Each number is 500 + 25 x the weight over its row's rms, rounded and kept within 0 to 999. Layers, rows and columns count from 0. Numbers have three digits each. The size before them is the row's rms in percent of the matrix's.

# layer 4 MLP up, 512x128, rms 0.297, rows 265-478, columns 64-127
094:510523540511518499505491486487521491543467518461544517501538469495511477557505513487529493524530506490472503503519517511458484509517497484502471496479489542467493495539478548495508475513525518
097:511498499506496514495541502483502521504517454511500483478457525507494469550515495503486440437480466499497479438519529530498541502463534466494510504499479506487490498517466492536468530456510504
088:470499503514542480506545516491533474491493478543446484556549527527503501488452466509512517500515521479450517509478472462482466509520509442536448482515473510433526510513528511500459537507479487
099:513487466507509483535494509506487533443539473496504505475453499515501529474522475482465463437492527469512501462514487540515515458522493501505507492440518540496487541557514521499514535525494509
102:496522511541528479448529475490484515456502524492499491562499508447491508512491523511521501511513524511494518505524554540529496523468529513475493556564484491467513480521528509527447519511529518
093:505528449525484510534544449507470526455490499485517511485484514472502482496507460507459484519502498517482466506483513503472494479492491498484574521475485478484470498507488495531542453509513481
103:496491508521482498538495509487510516475548510498483488508513521509453514491477477522521529512483515549510511511496497479487462490468518514464503525495541471447541448496505503505500522506498533
109:490517514517527492523530514506510543505517479523483507465514505479473505535497529485499503529476494502506500514498448457485495532482491507507513548472496474464489537467511470497507496531497503
108:525506450487505515523470506503453503466491492525522491530522522500496499544493492480507515445451501515506547557468510470514536459513462492524534525508484505520482503487501520490467510508491503
096:497549491516475519499485502505523482493460484474473490539498472483475523477486479514495520509520507546456504511470465492482508469507528488490473546551485498478498498509506486501517516516496510
094:503503486501525516522504500503519490540480521518520532534460483488551509530505469567511509490478506490501511487480471531442499449540490506455520526528491510480464491504443510498482478488467478
107:513495492512523480473516508451482506502523508491474498417517501528497499522487493531471521481526527489506534500501494486471521491521526509516513503493493474535442521502481449506454475506489549
110:522506506480478494522517540508483505497480502509531482466500516474528489501453534554530516472508503488490509486540486503496528542528499498507446496440512468454551492452494546487475498503472489
094:498463500547537553483476496494491511500503531503492485519450536481527440505509488519481512516468525513492507463491532488515497489463472518476527480520541511493513495470524531469514471541496539
094:495537469557484494481509492520491487454509431512509516507450529533505507551504534499510512525479537477521498524492525514514518525530523472531484484524513493481476503462580491471460499519517483
100:513525504551500471531468504518493532489510510465444529502472553483516503497478475530492497553487473504512499503512516498472501491507508529523510524483500508496446493510474503481507465546522507
101:479530494501531495556450533564514492468519485502498514525518525537476503536482519486488500530493540492480476492454518511502487492534514457499510514493489481502520477473493504514492535491543513
085:483470496479533505520454503466500481533510499488552506514471546519483479524475494475511479549509508501501485507489448475521552517495511490515462488497483502486515534547521538467486435537466496
106:551507474499467509514537496492480499517491494505486520474549480497507496494488545476512419511491520493533517532506506496520459486513537511478493550414471541482464526471488500519475493496508507
096:482518518532486527455526512522490468517508475453485483494495521492508498549502533473471486500486527482512482535516468494520443498521521487564508464440543501464524504481518521494515527524510532
098:513531501514477461516531477497538480480514547510507543480477507486521489558495528527517499502443525527472531527517480504502473495508499462479478508458469502498495481494491549461508481495490434
097:530509499493505524569546496491473509486486504474498511480498469485480479519536507510505514493495502506516493511487508461504514556510484485512500482503454477468533503511480468512504459526473495
106:463498528548509518514520485595430501506525494506529498494503488516498515510496546491464475499504516498501508499531529463501493460462510470492527508509525510477538510471481528499504509495507496
108:545528500501552489492527480483537545513526441497535546492501520496537479531507542471503453483485469471520492522488480487525521460502495507487511479449494505550485502448466530506512494462496488
116:526498469504494460474472508530458503499492471509508484467519480492455503500460470486479515482491516523460521492509506519541491499476500521496478509532492509475522503478543537521493503524494503
096:513538580488480536550470494485511489499468536524503528483522521475479524485498508485490521465495503485544462501510486487462506513522465518502508467494490479508492457518549503521452506498517510
098:520549478511513504499517519471537483572501492522475492533536534504512529480500453498481458494495491477540519516468504495519524553522482489551467486560529501496497520525472497507476488480526520
090:532462509472500516503463476520493497524475531509524484520526491493527498514467507483497500493546478561486478454516474453521507491519498518530470536523484513507519522530484467533487505525475478
098:495492482537478510499453497517505508476516483528457522472498491556500503505506485491481468511528473498491513515531507512485515522471485524519513544454511523507466506469506521505505502512469550
098:505505546499479525467482476461465490522499472487517538484532500484469467513492472528490517501469486489509534458499488540549476442478493484509518507507501530518505493505469454474566507509495530
088:517520477524458512500465561530510507466487516519536521419499493525516494503515483489469476484493525486482510551492498518458524473480478519513484496515470486502495513451484471446430491482464466
094:508453522515525490509495512515500499484518520439511487499489475532445528524535465501503494461469495474499538512498515527518517477479471515526482538514513545508492486496539517483512497440470482
092:474515462481505529531522488520546545500526514510490505492523485511521466509525522443484502484516491503485511512525521523500517520491473486492461522492518460487509502485463520550469515487476483
092:508490518498495476487506477542521484538513497515501480485472522493484466508512477524495503454500501496517499485494534484507503537513451504534536514496448472495508517487459486509509519493487457
094:479513477536487545512507527539517486490503483499496493520523529491530488523496477515468480520498523516521499451463496507482540538483515555500481536503512497471493535498499448489488481532448507
093:512512519469482448473537490501514520530486457488485521550537521468526467537530474506473519477495536567531503521497487514490491490562511523513488494492486515480500514458476514479477484477501520
123:420500543528519489489513495437549477506488512507491482504479500542474499491499553498487517498531470497519486470461502508535525518500497508534493494507486516474502451482536482523502487531491509
095:473550503486490494559464459497493515517509442538469494506478521470529539514518501489484516481499496454515548503500473499470511489533519450512532490498476508468552516468473523511475471498487519
114:552476464535539481492496546478475484513513519521497478499494485483530532498538505485532501500474502535521459505466514436532518478501499504475499475456515534494487503498487494474497506494502498
107:534507484527497443496482495489550544490535502490485474470489518504454472483508520479481528448507476536505518457453537509497496467514510540495506467540474496538504526509466490512501467498496449
092:501529461518518511537453559483465514480446522498533542506522522498484456518530530499487455471516531510499492508498516500506498472497494503508467512463515466498532489507508520534527523509523531
106:521478504516457524497502500488467504527522513460523530433484547447504523508486538514546512510486490488535494495536551511493482513543525527503518527433505530454480517469514489526510492488477506
103:509473488526515497485488502511490482548496475483517537486505519489495491490504502480519506476525482458530478513546552490492541487499485537532510506526468550414522490499518498493504527521500525
100:477506487500468504488477488530496490503524483491503497503495492519513463465504506495506458522506534486466482478501481490480529506490499503476566503495489468503527524482495527530482491504500483
092:485511473516500505465504492522519485506516487445486517468509489456478485505466454515494467491506500505526497489451499487465475549482445483548535533441489532509519465511472542464485504501503503
111:518545470544510498505476482516505516475559496479539474540528525508518492530510493473544487458495482501461480478487493505510525469497482529457516451514457483445474512559438495482498512499507500
097:477478516487442550521524483488512490511481548583521525506496541510498494457451485477525519517528506500497503522483470501498453506517539490513510483490529516472494483505452489454451516471521499
110:466468520511460476502512504472456521507524489521508536495455500511458515486483514507501491406546485446489493523502511493503460479501489540445538532504529445474534507530517509473455509521517509
099:496497495528479480506488480461487538499443544509483532481508517474522532488485527514514480508507503513508491559491509527494493479479490530509487530504464518446519520496459510470472462530515509
107:501512495544517478506490534494502492488480511527549455542490513503495530522493488536481507532498502508526518445518467533510476500486465531518514530472503466460528484522443452472508525457513502
098:451535518514512467527446538498491541485473505490481476479497470482490515516477523502450465570542481459541520471488533533497503468508498484472554477518519502552514478487469493475461523490528527
110:465528543475454444513490457492491490530499538465517499487543532500466492500529466509508525491465501496530542502517455478499469447517493510495480526489513504525511515452505512470481500530521557
134:486513494512511477503437546451479471541479501527480503490509497521544512542516538473490484492543510512486441528473506497463503513520521434475475488527498512486492481466503487497479505478458501
100:502512455521491504500504545456481495502495505502509500465446514548496486512489541493490510526507497490516520524476531488504476494486467487485509505537506501442546512480485456517487469523574515
102:464513506484486516488533523527487522532525508488495483475489546521489502509487525514554524465517500487463504459528489493523521445526518490473490488542476481470508523495479492483514490528518460
140:499512517477480509517450502508495524518509486479486493490521461501455477523467580506493508474477551468479524456486464476495494468519497484514494504545496497473531477560497498518499529490512515
106:521482486557500525523472470469457470543469485493507532507506526493508495498482517509519511534509546551483529449520473511496511511474491493550481468489475499469553545514514509481479479516482525
095:515488498506562542539496549516493533565509512472504537489482472466475449488505541500510452497462514452480512468489546430481534462487462492522504515493530526499490504513461510500526437521490492
100:448528501493492519491505519462481464478550512536505508514478499548506475514503487471499515488505491525473499492545510478484491493489524466507477524518524475508507529492487539514518494564508482
100:499465508504480481489440492512518472512500494512537456486571514474504551471467461494484457498484496467497551490492520517491507533512479502540468515491487493462528523509474527489497493479500491
106:515519480491481486524550503503481486509479475477513488521509534497470517553471504530508453449507514486452473494484489470497550487523507485526506489490491436512506489537482513523512493471513463
112:501480482514517474478511538522557489515501488572513517505509534469528478539513527508524446492514490482503518453525493492514498496510482486479549505493480459478494489471489530545499524492508485
104:490505487497529487508469531541466521506514494505501529443501482516471521510540493509508472501461524483470497517517469517461498511476492487477470526470489502508507502509519521532459518459514478
094:477482491505507441533541510451493470511448488532469524505534533507486498511438506505555496472520500512490531476476481484505539497536505499516509492498471548496490485526537471489502490521474481
115:502506504528479511509487509519517536513532500520497522510486566523532522479511450528492493512529489523493474518477483461467476497523527484501485546485476517499457498490496508513485458470481496
098:509508487486532483496505505509520502499482511559463504471544482515548470504455519497497504456548515478543494520477493522507494504514475522488495466498518486462482520509499514455476530509522505
103:521462479503490520495471528510495532492521504495537522513485522496515527522519418522487523460497503501478493535488507530489484446518485530466469488472465518495518505530458512458512479475461480
104:498513501494493489506492496502496516514498527518509513494523535472426522477522483468489494491494485510501470513460484458501543524548480526488498492490498482510487497504506528485479495516499485
107:520534462487521499519504470506515518495540502513474492506511496524513496512485528504504485482509449476454489521528519527487487494511473472480510483524507588486505519522499507513530461480499481
095:509526508505512482487457443500520527475501505475533516481521520509514488498453471448499518538465490500477526477491545515507535516522485517493502485533472479466547514541495511483492470551489506
102:517493493521546531522547506473513521494507505510491514487512475501552448501529506527504444522517518511482460527501482517485524517513509528504482524509528483483506514496463508494499452519503509
094:477514516512477549506489505474506508502478481524519526497530466499517458500528497484453508533524474509472520511529520463504472479510486508513513466516490513464503526486522457496511522483499510
099:510541508506495496487486521478468499466526487497484507518546499481508485481528485495493544515513479512496510529482453506509499481505511478551468501491473515464530517472508501489444502519481543
102:523499447487517506491485491467491480504504483474493512532496511472470530456547525511517501496460523479472516471495479436538500498504471504546456520504527483489492531491478496507474434479511492
093:511499473521527498497504465524473473553514494544459501526460526503474522517488535544466502493472503483485498467493516505500538497523531477471491517491508510526505543519477482542454512489445492
106:543509496512491498523468495467519493463497509510470530469504506522518506504555496500499502509553508508493515530512478522529503502496468445503511494510498515489468501493482466516503475484494499
106:490504491493509507491491526501512498474524525478516501514568548482485516463499516503535495530491527556537504503474519500507501490532494533518466469470534516466509484531532505516539491490493484
097:481530503550500488520509450510554452510525534504499513548505489492503524512546455556502492480482521518493520483458513480502523533499474499479502458510469497469526480490509529501484481484505497
099:496513505523465486482482484498520494528554503454511475487469515506504517432513523566458490535454519512497536525510508552492550510541529481500488506501495467482517516463481465564518538488517502
105:522504503516521516518495476513497468504497547518520502507495509493495453527471470475492488470488492526449476486458537499518504473465476540488538518513502477469508501462483567465484481510506517
102:528505549470500478489532510527505490504507485477503482487491543522498467463520454500494454487519478505456443505512453542514532471504507478514521521466471544476520495530513513494543513491473522
108:470507483507495467476510545525480459521516521489467523491451528501534469509514473474470506442465487516533484468480544495535497538534486461511522449443491509471510496504485471505516520491546487
090:483498495491528500530489454485522530490482484493481468530497496543473542504512507485477481486499476516484582481484498506479480495509508561498444512554491495495530518483506528508506505447513543
090:494510482512511506530497497440528512517528493450446477499517491512515523506493491469478480489513503500541473522523500488480503513444457474534478550529508504473505484509499514476502539507491431
105:490483482534521490489494465513512498480553520516458503494483507473504475502512508501530482512481480531496556505495526513514517476531488525522548514499469483509459499489506483513478474475462504
102:524536501507475495485514506536501485474490507517480517521508549489514506512506500494496479513503526502528542494450499503526515482533474489474469487503499464491528476486536512498524484490471513
103:507464499538493492516457470490516516467512494479484486545528533456503514546513510518486509494495479532466508525531491505521479506521502515521536528434518542516477475507486424479537535513540512
106:545534507550494497455474529505506489507481523481498460508507500451553479516465458511509472498448487505531495518465497493525474500526447534527533499508534527456470489497480501469480471463495460
104:535488486483486472439529511460488493500476526514488551499479529494510521491481494509529491527505565544505509491530498505503472521461487465539534495522559522495542487485520525445517542478511508
099:522469537486501471506501507482479507466527503472510505507534499500506488492548504508510480520503469553508549483483506551503443512522509515498501509512525487530456508461484502482490579541509467
100:497480488537482537494525503483511529520516511470487506535496484524544543509518453472526492496475497536544476503424520487499488528537460506545526503489475464520503496517525501519506476504482518
102:469486427480520494484488489476496540519559475520502499475497478494498482510516571500479515490467482509478475498482504481499474487509518491544548532521518491492474470515475467531511494491498451
095:535527480502481486481527501510526511512480454471508549511499466476534495531496537507504511514487503497533525485504488543512497514486533507471452483528507472484458503520493506507470480479487473
098:501471504533503520519478485488502517513538503549523529510451512536477547507502482490522517482502520533506533557515482482504490496458539525492540490487518513537489511491467551475480508463531480
095:488498497553431495558477503480561481492462515492524540490513521499519524476495487492490490495527500533460514548525516500498489493500492455498487477475443505524481469504524491495515558510510484
092:476479447539485494501465499550505497508502454463527486450492511501543484489479489468551507480469500503526472511490551496476454493496516523521481511503493501484528511455512499525512444502521465
091:488511481483508526461520533516490530500527535552439447474472460542481498523526454502502539514471533506540486470505509526511534494472527479487485495517501491455481530494506487458487503492488529
105:502511442497529531537469516506521460520477480470486488509441501482504530494508465495491454508513498482495493508532480510502494507514497526525493517552514517460503473492482476524489520518488526
096:462483470512468482534479505434508502470490508486475488435476467515478529482464498545530529495478494505487485516529516463488475533493502480489472530506509542497485525509468508467480510498448487
098:485438511473509488483472472498463509517524477489468480461542552534519477482501484490486538500525512478491501465485528475483475512473461471503468474467493560501535494485499514504451514526456507
094:515458511487491461471494491497483523517538502451514499506553461519482536521510552534490500514512438468576457498481512509495508506477514517502538493471515515531513526507512454518472528515533527
100:492479515526506479488515485479477465477494497480522520497455492465504497494533531526461488520502528513472540469512500512495471499531511459507510497501502537525459480499513500464498529500557485
105:526511522477483500516485517452479496517487509519514489539536494556523504473489468490504508511490492522528476510474486474509552505528540523515493489470499491488538439486504459540526537531532510
095:500488479508468567548526500492520437539517491512488540468561522482534519504472496522503506514513516521526497498505558467534471490481475491467489497509488498468517472478514481467469520510457500
098:488478520496505525503482500534475500505482467515476482538452553475506502509532493516507552498486519481509449503513516543542524524492502569500491480496526513494504480493502505485499466510501499
103:503484491487478518524499502506468444512506515463487552476510491512523579533467501523474499491497536471510499512489504511472522489506494484475478465437514534503528498511449456503526502507480459
103:509492509546479461518486499473494573492468476532497478464489525507454481529475535490520535495483482463493472462488449513538493504512526493540511486493502456508454493475456522479486539481500510
100:494488502511447497436538503472482540512508499507523505479470531472455497530517559506532475462477500478513555498523484473501513495531512473495516483469511526515566524501485492522552467554448512
099:544509513513484511516492476526539480490489501452570511481530486503488531511502510477468507543524516476502536490503529461512502492495453511520533522530470500460532500516487499505524514520544502
098:505494531537505501474520545508523448508527502528490524491443524519509496492447501539520492434510484469522515494541521510528494525524527500531481559521499497480475510508495500535542501517487510
094:506507503487500490459459523492484562508507459511482488460488524474519483445512520496456512482464541501477498513474498531513472452506479509523496522493497486511494512475488534493545505512519466
091:526510527491505441481501468496527501480466504449483484513484475506516475435448501554499462533496514515519537489496494527501502504511520491520523499482481550533506513472476535510478491492552524
098:514483481531500487486503497473467552493503512450501541512518516464529457446514507526479499489507468498478503500481555515512496544462495470519522495493449457488487488491500518497476465518477489
097:499503459510473527480486516471527464514510554470499531496512534492478502480506490501487453513491514496484525511493494474499530500509532506546473479499518454515525507480511486526504473536483492
098:531485489522519520475489497524504545460519485516496481510502457509489524491518516486487474502486459505518446467476539486499545499497488481533468491513500506541470515509498500536484563516453475
097:514499516509507479528511473487486494493575511531481509487524526508489502509537440524509493501455510482495528511492451454479504507447505483513532457510494476505545479492517456508468566483526468
102:476508506545504524501492486475506497486490485460488466460467535524513499495491539488522518488491507487522486541566505520522513484482492525514512488522518534525517448487540504502503522486488494
097:493493481493553522457516518493500493454525518509493436519485495503488466505507483501553537521518527522481490482526502526481549518509474460493455475547459479487499514535508545505463478461485516
103:523495453518478510461481547515493504499468525531476452537516502468493494489536504525492454526511492513503511535487529513532493477511548535494501537469472478477536527544455527513529513500486501
088:510499528514479542481498529513523524528503483478491526536515478543454518488479492490498457487516537500539487472469515486542462525502491469506524494500472504494513481455512477494472483519500504
092:464521488544444521466503493497473461523471520550526507506505501463478484517531490489482510516465539531487488514525465515500503478489528506476498487530528473481521510532506500544530490519505507
094:507507526508475533471497478503489494538533508503486471565487516506509525506500512423477539489516538529504473500483507516537512487485525536488532486530522478428526508493516464501498486476551458
087:482515532454456524538498499411479485497494516476514491518506457517520542478527446545467505511479535482488484483523521552524471499483483483508462478493498509508542525481517522517498498497496475
102:463466524497480483543501458511475555481485463560507508503463530507495445522548517505499481478515500529463474496498546475537502507487505538483531508478524502526523484510474490462489539470479506
105:486504494462510557503512511477513498526482495517514526476509511489493482498510528524496522531520524536458458488555502507510435496480482468468455460528517531481495485534489510529451511461443516
102:480509449490461504540506505501548476481489513535497481478535480486510516505549488545507476504449486540499492534492516504500514481555529511524523483504522487491457547473461515494487489463535543
101:445542543532452489486462513469442483524518499518438487483531497533520511490496496477430517477495527488570515485513493500515467524504520477515495504452507512551542504498535504528503523470518488
087:466429497527486512523502485487550457485525506481461526480515536544542490526480500530482497508462485520494525476536525483548498510468514522468496514530511483511494471515524525530478509500491509
093:514488461470528503474485517487481528464559472501534475491516513508543495513491508508439476485461545490466506515502532491457507513488503485525529482459514499514565550481472516527524518476509532
098:510498497491511513489510457514472480476554486508498510480484472482568476572486488521472492528509495492489516546504451479523503487493521521508484523498462490533494516449516500538475518472481496
102:484536508498485490544510457445520491523489508487499524469500499471510530480518472471498500494539473507525494481485448505530535497476462478489486479479503545520547528501488521500459478503505559
093:475521477467483500491518487491530500506505527496467480543505532498496516483526494493546512482510505487472469499495547536527538489533519547473489458499513487559485493468508500487480470504509508
098:452488536492508509492510522515517480510515497450474482506467494455490487549523509493466558536541494527483504503474532523528479519546487478497490483506483464538488508536520484462427505519457498
098:503502494526488509524506484498496501495506475506491533442517530483512492515509510530494478491479520520518480470528508521528467522499514513504455477486505461462535495527491490545468497504512508
092:485439494527428500524512514479494504535496515508499522516526479510468473494510509487483515531487557470471526481506482484506530517488512516500511495487494470491450535526498480510481523538490531
097:489449495476466512460461506528521525492452464512492531428481530456535481539498492511490532487495479515525493511504486548545443540514492472514511505508488493492479517528477487471505516485479464
111:492473485532478513486492513522540474519478544494500475511486493507482505497499453545572509495496526488503466542543505504516554502488457481521517495511501497456526450486541489502552525493503512
096:496494488516512500496508536510508511518460513475516526540525461455494473523526476503496510486529504508522509531511487488513524536533496492540452548493510475517488492482505484493461504545521505
103:515482486458478504509568461478471535475452522549516489525461540507490470505516504507509496518530531491460517438520523507499499494504538518544537511541510540514528469495523474488504471476475476
117:490510489512440484529501524487514451501500490498489510531528507500497457490488460487468510463527450519448486540456502509466510527522475470502520481463491505461530503471455496501478506498472471
101:514491486489531507501501504491542485456490507490527496528459502489460505510527532505478525513501539495486498515514496493554496469525498468514479497491546519486499494466486510562505524526526531
094:490511493488441449501525498471475546497547529527477495467522495480540522478513495511492511504490490507514485473493520473518518506473516466486470479477539487420488467495502542515536551521532482
103:475515474523455521505510510481504551472484511501477505514497499537501487463474514482526483506497481453505461546464494475507562426500476474495511483515531495511487505541488505514549508549512508
100:452506493536512513521510498460494440539494499486485522469489439502481516541509548499519528510496476487513481489486469517497474537534461466464450499495488519489444499492492455527445494515453530
101:512463474493525502473513497511508481455491513491510565496488505492493481485498520508514487506557503502487519478537501451448586478526492486503512499504487499473472523495507533513530481485489519
105:495500487487479480471539522490561487527433505522507490466495526496484457437468500501524498488515519549508521537527493470512522459494493506476522487499478489466505474473499492513489486527495460
096:498495515459446485474478513527507475525473510465509469507491515523487516493532527512524533524443497490463527516520502528474487500544487546540502535449448527460506494522511542479494483497489471
104:472500481490502484492455499497527535507494554501491492490508483544506534485495508525481492552506514492470501477543474537477485494513501477512539485479518513467481517508536504488518480488509490
099:500531460524482483506506511511538514521463499523502534507448557503487503475510486483512459518528486493554518473515479506489531494458527511478497485486505458460556475507486494520475555476474560
099:543467501529546490466461469483463500462535484494471536516493478487462524482443502526523508501500491490509485494492474478464547513520490517489494474492544555523475515515523501475551540449473545
085:507493464475500520463535490490496482498509498470498524526475547492469481474459492503518507497460463494484494490531490529515500551483497519484483551479513496490485546473456483486469487517452487
092:512510458489503441513492509472555471517531532494533473533524531510478517518485526508496495498524497504468516500481498482536477503524501523504436478544446494512518539469529533536452493539498514
101:479515517507466454528452515493465504474529496461530511520502501450538509546522524473486517514495541506498505486468534486572472513504495487509495494473500496492513536514489483445493502522498516
099:563489526489455470531538492509514480504539530500500524509487479479483546544510526508521496538506489481467516447528537508515503557474497495480475484521482476508480495512541523500508505492452489
105:495466499451526495442475461511484497492503469489510498465460543509512509527534496493505465506484500494502530495495500487505485479479419527473473477479476538484498469499459527456505472468495475
108:539518512504499478509464536498472507530507503455485562519472494486509485498491486524493520483500469463522486514474521501483474495456528510494501470560558502483509511539534476502505493468464452
096:516519507486468506488533562502493440463498498500496536496479516559475532490531498529538501517510486520503504486469547513520542549475496498471494494494478479540520477485465513507474523506495487
100:511541482505499524483535495448525498461522508515506526467482501490527472511502479510489511524512485499481462503483483472507484504516498524542528492475506505513507527501476459477473457475517510
097:486486505497507521455509494520518510526468488457519487489549522468513498513487501437479515506523533524476493486505482554522484510531508504500539510467501479421516498512522460480491533512504528
101:511537543466464490505502535496494487513476480535500485497484508500449469456522478494503515496512499497477515489480527507479533522452494514507509519456517490523541515529535509516498472509511468
098:529473490551508489496517507501494526489517507474508493503533488495492529503479506470490486438489487470538505524507483528514518508503489508481520499513500468486491514521503518548474469511491479
106:551501536537498488448510481535465481518504461525513526560488514484492484529472537491486496480516477485521530558489466568514483536496478490541493518518493517486487485472512467505491493535473528
092:501507514540504489505503478513514509508543487447490504511507453515476511481482503516509486519452497507503463500492515537538489471480495480489478469510477533518461441512479446516421513508525491
103:509474491465549493460478515487537499498516504513490517523510487480479472505460545486524538516535489506495449447475502502521520479521510523518518515481507509481519480475496511542527506526524488
095:542481552500501461507511495506516476459467509468509489502514487491535514492523521531485480551522515493495514481514476482515484540461475488470499513566523493460482510509433493477503476509494468
095:442502502572517526456507491529494515536479498525490498486536521485480477517482480491497517489484518490461507492481495463509456512492510543543511479546546464474506482464471521509506499471467537
098:497519546485509499503484525565520496543493464482517542486472494477539494507497497468522510445487481535493477514465470494482485486541517499525431525534480475534511492465504464479476472455474514
099:512480556506513444479520499525516477486527489511459482509479479484479480509535508475469498540533455488482506516504487526460518510554537494487539493488482490510497516470493486505493528451518554
087:500515467519491570521452501452491561513492463505486493493538476519452530459490511491517500490492527517518526497482525480517477521504504512503484498491467486481476489499474490530504496482468499
099:492507516516507526477553531463487477482498545528504514494532522496483521462446512492498476470533507478453486532490463496503501500467473469514471517482522519512532523458484477452484477492496498
091:487508513516487503490529473487509502504532510503490494530524515524497539491474507506518462555476500514510481497530526472503488478500489491513532515505523493529475468503516437515476565480545452
105:509515513503493519497518504476492507519475523478481542519483472541519524541464513467507488507505508497502497474525490481522519520500480496480519476490506467547528520447474500555448495516507484
094:483489546523471537464510487489477515441480487479477475505514505483515516462524491522498507511484485528476482506468488484497454493518559500480466547500466554503512487481494490501498548536497491
107:533529540528490498518463490486491496477465504505504513488464457488490542527470496513557467464514484487476503484532524490481549515497478491454494505491498515464526520516503500500485497488522489
093:508499496473473499458480439475448507498533501482497548542482533460489485486524531485534490480539493507492521526502509485496481457505516449523474467522483502486497529498504532513484541517523500
091:511477511528478512487509516494501512505501448528483480532453561534555494467471520482474501464496531471490509519521485541520489534482454527523482512499441491471485493540498478493463515497481499
108:533525448500499493554533489515520518511509508532509409486520547529530493495515514497513522476481473524481475488446481495503527517507538446501503492489487484456469462476482476516518468468509508
098:516516507510540475482500494472450445533480496533464496536463509479497497504510465508508486471512525504465445509473498535494525514512508512509510520495492508521546519557505487530543469530545477
098:480493445524459548528519482531516488509481459524478502471475498492500512518502508492468543451509489506504509498504509488504480515504457500549539539467501562509500500495446514517444489496498535
100:481554503525532535517517486516468505537515499456502496505527497432494485507488491484527478475470510497503470489493527491496472479552493511519507494491491504505509482545458520509501493494509482
098:483473462503461518459489484462495513489520479477507485496519499506475488484517491483499452471478483455565477451486466511531521496492452484533504548489525531474517530524543495483537512489504549
098:493480526461486463469484510522495513492492504508519519474520485511486520501485495504476545469479472482542507527467506549482517501496554469537527522475514504493494547452561511549477481513474511
111:512528538501477450491493529524501534475462477473517501519492523466512552464487490509500507443536481452489561506526497519463485429509483501493519479519472489474546507505528523492503494542500476
093:496512519530554496525483467518486503518533524475488483518533522469512506456468503528492496560516503507503502485485507472570568502477518497473530485535526492499536496537540517468498496486494509
115:476447472514505495456526465491514511480500519538466511490451513545524485518479518510519490501475491497499500516529464517486486489484455457533539472468500538490452485520474437429477477492532533
123:512509511488529515473494500453481529457542503470499442534522516480508516478541517479486508537499539437457513522517518506539483471522458503501499484529511508492527496495487538478543499501503488
112:502555489468521510488450504497494508530509484537515487527503456526511494507517489462481528494508492526477537491490530501512520457533437516506479499515518543482512484464511497514506464489488524
099:529507490461430464500486534493530531542507544532466512466505510479473501512517494521475530531483489492504500507512507490485518522496507509503529520457505499534539517477485519484451541492487511
105:479477472473490476519430500508488530506494515524510490509522513537511472511483510496510509509523493500470469490508481522558470486483492517476517497492483496509502525493477529485491556483502496
092:490516513513516522514506491493474489517490479501522481511507514518499500523497481465475493521474480523505508489528462561488503503508542502484524490507567533466443513476510471577480552475516489
104:525495534513475509503519500528456496501494510454481481474519493504520528515467504532519540459502508487498512481488441500537465521460505429511505546510525508544464475505488507545478452537501537
082:516506522484454502494548536506485496524459536506453471504506439517467521457455509483494496481464495515478507521490485502481526485496485466503496496517496507522519497486485497537478444516554489
104:536527520486505518517483511537566478502519502554471505494491501487473489475529510475503470502524497476516461518466535518548493488524475512505491508528542486482488497510560494464477501475533511
085:502487507456542533518529539506519493462484459514508532467469476513480468486482523467503494506553527505501506497496520501508523478513528498546461529530517529498506523487505479465505501465478483
098:476486489506488509470517511513497462514468504510506492467526447491524522514556510524497482475512485510501475515557513476513499470473476507546527498505493504517480502514492507531501501472468474
088:561500523483454507502450529496479463471464564482513527503506522477493544465500514471465467532481514486517474456488486488482543509524488498524495510483472522476528533533478497509503475487517494
103:524542497494495500517515519480480527504500498519534454543507513492496496484434447492529462493475462505464544479514516517502477554523518494500464523495474492476501495466501529521508491531482483
108:467509481501480532529474502468479486505515507491500500523532508520505507465529428495514487485495500512485485482483518515473502490480518458472471567508488547480505490521510485507462516472468488
102:474510500543500505495473437478483502477457501511460556503515527511507509498533511527497537506463504500529511504527493460521468488506480506547541470492435473471491524559475483495488534485473493
098:478523473504520524539502445456515509477471490505494501554514518477519494517495521481502541503483515515504522541498463516485521483540462480489506548497492465563495457528478520459511493556535441
096:517522476516462470473451486452499491430484491474472502531499543517486531538509521481479502544480495525463527536486476462533531540485479560490482498503491505488521513511551504504500474533481528
101:477479486503510514471474498442509479466511523514509446479486506515506510520475510495530506501537464553490492513440479476522551501529503479531491527553499528539511513498512475505508485546537518
088:457503458464492488457490497506522485491441476572498525495535530461505485519457496494476480536490491512537492535522465493496524462525509483527510506502503495481479492513468547536471479488524507
098:551489522504487478463510474515505559551486474513538466469544479535500499488557488508531473493518510486510560504507495473489502498490495515521508547489516556492478518493520485464490475504493506
095:516456535489514488531511522492507476496488468462496501500479488528521473468520499481496506506478523453513545523502486495522516536514521454492494499469553461499480504495506503468466449492519499
095:421468505512513544452512482473492482501491554502487507502519496486491542486520457497494485504531522520484501527478490482518536525495517503509587516529515553505487516498490481534454447474497539
100:541462490508541486477495514497499509457517496527445484489488553483501517519489486540503473517529518499456486507492458510485526498538469470529545522500510511504485494500484551506505471486509488
097:523502493486468497506467508505474506470499521490484530501502568532478544507487493506514530470512494481541477534493492507515487462542517513539537482521443526512477529505496476509485522496567463
103:523478554544539510509499447502449470508489483541467505471492463499562494510504517510537540523541468503505520515521524522507502500483476500497466499516541475498485468495522466485478493476525528
103:527470480493521491491518486479471476516519526509515543535454465528496464525511497547476516488489532463488517482489471509502496503478434543500504528477517481493536471493491480457493517492528467
098:479415469532449458505455506509495488541479450480509500481535454512526492501462499489500474517496506537504529449499536506499523490503489488519507536492509520486500441499545508489518505510526457
097:510516468485518531525520470510484557534521492474486460496508519535477515499497474544467498528488508513513484488514499517471516486469530568554514510572508509493491505489521500528519474525477534
109:486536518525525445539461517482430513544478504507483502514500536508529500523480524502531529481507506488533496451504519501497545517488504498493527439534466532490476523529515500509558523530480488
095:519491505520558511498506488503498495497539516478477515540517473477526464531553514515481525524527505484484476527495505522485492483535484446485498498481507513517505507510520504477486531513478521